Part of a small language model's weights.
Size: 12 layers, width 384, 2 heads of 128, vocabulary 30509, 31M parameters.
Architecture: LayerNorm before each block, tied embeddings.
Training: a variant of Adam for these matrices, 3411 steps.
Each number is 128 + 24 x the weight over its row's rms, rounded and kept within 0 to 255. Layers, rows and columns count from 0. The size above them is the row's rms in percent of the matrix's.

# layer 7 MLP up, 1536x384, rms 0.056, rows 766-793, columns 48-95
size [102 104  95 103 104 109 101  93 100  93 103 101  97  88 109  95 109  92 104  92  93  92  98 102  99  93 102  93]
[[177 117  69 156 114 151 118 142 120 159 118 123 158 182 120 127 114 169  99 122 134 105 134 149 133 117 190 102 138 149 122 151 126 130 123 104 135 143 117 161 146 152  98 137 151 142 125 117]
 [120 121 139 117 115 125 114 146 131 150 122 146 131 162  82 142 119 183 108 123 128 101 121 118 154 155 115  86 101 109 142 166 118  92 123 165 131 131 111 153 143 145 140 133 144  95 122 177]
 [ 87 124 124 120  83 131 121 104 113 136 113 155  99 120 151 121  87 143 132 126 159 137 143 133 126 126  74 118  84 102 139 142 105 114 113 121 148 125  91  75 139 127 153  84  91 157 115 151]
 [103 112 126 106 111 125  77 158 140 120 157 156 156 142 119  60 140 108 118 129  85 132 142 116 135 123 129 149 143 134 122 161 112 118 118 144 158 147 125  94 180 153 132 101 119  98 141 141]
 [ 97  98 141  90 100 147 113 114 125 106 126 125 137 132 115 132  93 103 129 137 132 113 105  98 157 135  98 161 126 136 119  99 155 137 122 144 106 164 110 152 101 145 133 118 177  97  95 114]
 [138 135 120  99 107 141 127 167  92 137 125 114 177 136 125 115 153 137 123 151 142 135 145 113 175 131 118 136 118 121  82 189 158 165 120 100 134 143 108 164 115 119 113  99 124 115 110 135]
 [111  89 106 110 141 141  64 126 164 101 133 137 200 110 143  88 148 181 145  95 104 110 123 144 127 143 163 127 145 137 154 143 120 101 117 151 125 139 161 162 116  75 108 127 131 128 140 146]
 [ 98 137  89 145 143 131 122 118 111 167 118 143  80 147 199 139 114 115 121 133 183 142 127 129 139 144 132 136 138 142 137 139 106 115  85 111 125  96 103 147  97 102 118 112 120 101 104 133]
 [129 117 139  64 120 146 139 149  86 104 132 122 144  93 114 124 152 128 141 127 110 116 123 129 165 157 160 120 112 173 117 107 123 134 113 143 143 168 127 145 117 144  99 124 145 137 126 118]
 [125 132 142  95 136  96 142 129 120 156 150 116 130 138 136 142  84 145 135 169 120 150 112 116 124 150 153 152 152 112 101 169 138 141  96 165 128 122 121  90 135 155 134  90 141 128 149 156]
 [111  94 106 135 151 124 121 115 103 172 131 126 139 109  90 113 157 155 156 120 143 142 141 151 140 119 183 177  82 125 113 135 125  95 149 133 139 178 123 151 141 128  95 139 123 114 102 139]
 [160 116 101 126  93 107 102 140 157 179 136 147  74 108 137 111 110 120 100 156 116 157 101  84 180 150 108 152 165 135 144 121 143  97 117 187  76 160 116 173 128 175 113 101 103 105 125 148]
 [170 104 107 154  87 120  98 135 112 124 132 130 166 151 123 139 117 117 152 180 153  97 145 136 126 107 107  95 114 143 100 158 105 134 141  96 131 134 173  99 131 150 138 126 150 171 109 147]
 [122 141  66 138 143 119 139 111 153 116 160 181 133 163 159 137 132 127 148 141 119 124 126 138 123 131 118 145 154 149 128 126 144 137 144 131 162 120 134 146 138 127 153  69 107  96 132  99]
 [156  84 108 134 167 133  38 118 135 120  73 164 108 113  94 123  93 173 135  78 128 103 139 139 123 143 158 130 154 120 147 141 122 143 121 158 108 140  94 150 104 132 127 180 118 115 136 168]
 [148  94 158 100 125 124 143  99 172 146 105 136 157 107 132 127 116 122 141 153  97 149 161 140 131 165 186 147 108 136 113 138 162 141 100  96 131 123 116 130 164 112 115  96 125  96 129 142]
 [142 106 147 164 151  77 129 125 152 108  81 116 109 151 137 117 160 150  79 141 111 142 130 103 132 117  96  82 161 181 142 140 135 151 164 146 167  96 139 136 123 176 120  93 125 122  68 133]
 [103  88 151 107 148  95 106 162 146 145 142 105 150 156 118  93 122 127 137 145 120 144 125 102 121 137 161 133 118 128 140 127  87 153 123 132  90 144 138 162 129 114 128 158 109 153 106 151]
 [129  96 137 119  76 105 118 139 123 106 164 134 136 100 132 121  90 146 130 148 112 146  81 162 110 127 108 143 134 111 147 147 154 141 137 135 160 171 127 143 126 107 129 142 164  89 118 138]
 [153 118 118  70 138  77 110 136 132 125 176 164 108 120  88 129 136 168 116  84 119 126 181 162 172 132 120 154 170 141 126 119 120 166 142 123 178  98 141 121 128 130 164  98 133 121 134 150]
 [119 100 157 102 109 131 132 152 147 111 172 123 161 188 143 137 139 109 166 146 116 113 170 134 106 119 117 140 111 133 122  75  97 163 116 123 156 137 143  90  83  95 114 136 130 198 156  98]
 [122 106 149  81 129 116 120 125 136 140 131 103 111 191 147 118 129 166 128 161 138 129 143 103 138 124 128 142 142  96 116 118  62  84 122 118 159 167 153 164 129 140 156 122 126 133 139  95]
 [128 101 113 108 135 120 135 179  88 147  98 180 107 126 134 117 168 166 154 148 117 123 118 147 113 112 122 142 156 165  85 105 112  98 134 130 113 153 162 169 132 130 110  80 166 139 134 147]
 [ 89  88 149 114  97 104  95  78 141 116 126 169 138 150 136 114 121 180 165 142 124 167 135 178 133 173 155 160 140 122 127 161 142 120 123 125 124 161 131 157 132 111 150 127 113  95  98  93]
 [123  88 104 131 149 105 122 125 127 137 134 166 120 128 140 139 136 160 141 119 119 159 123 132 100 134 105 126 140 123 156 133 120 102  94 122 138 118 137 127 130 133  99 111 142 131  93 118]
 [135 105 114 102 112 110  94 131 130 117 143 120 130 128 139 136 168 141 149 180 150 108 173 126 141 115 101 115 108 133 128 115 148 140 125 144 146 163 113 126 103 126 115 117 152 145 102 116]
 [122 132 121 142 106 136 139 136 134 118 146 136 143 110 118 137 137 118 155 145 149 159 165 126 138 135 132 142 162 157 116 185  63 161 121 106 125  99 146 145  77 126 112 127 151 121 191 124]
 [104 116 113 117  99 110 136 181 148 117 101 110 122 104 153  95 140 149 116 149 158 100 128 130 143  90 121 178 105 104 161 144  97 146 136 152 130 133 174 156 120 137 117 137 124 158 122 104]]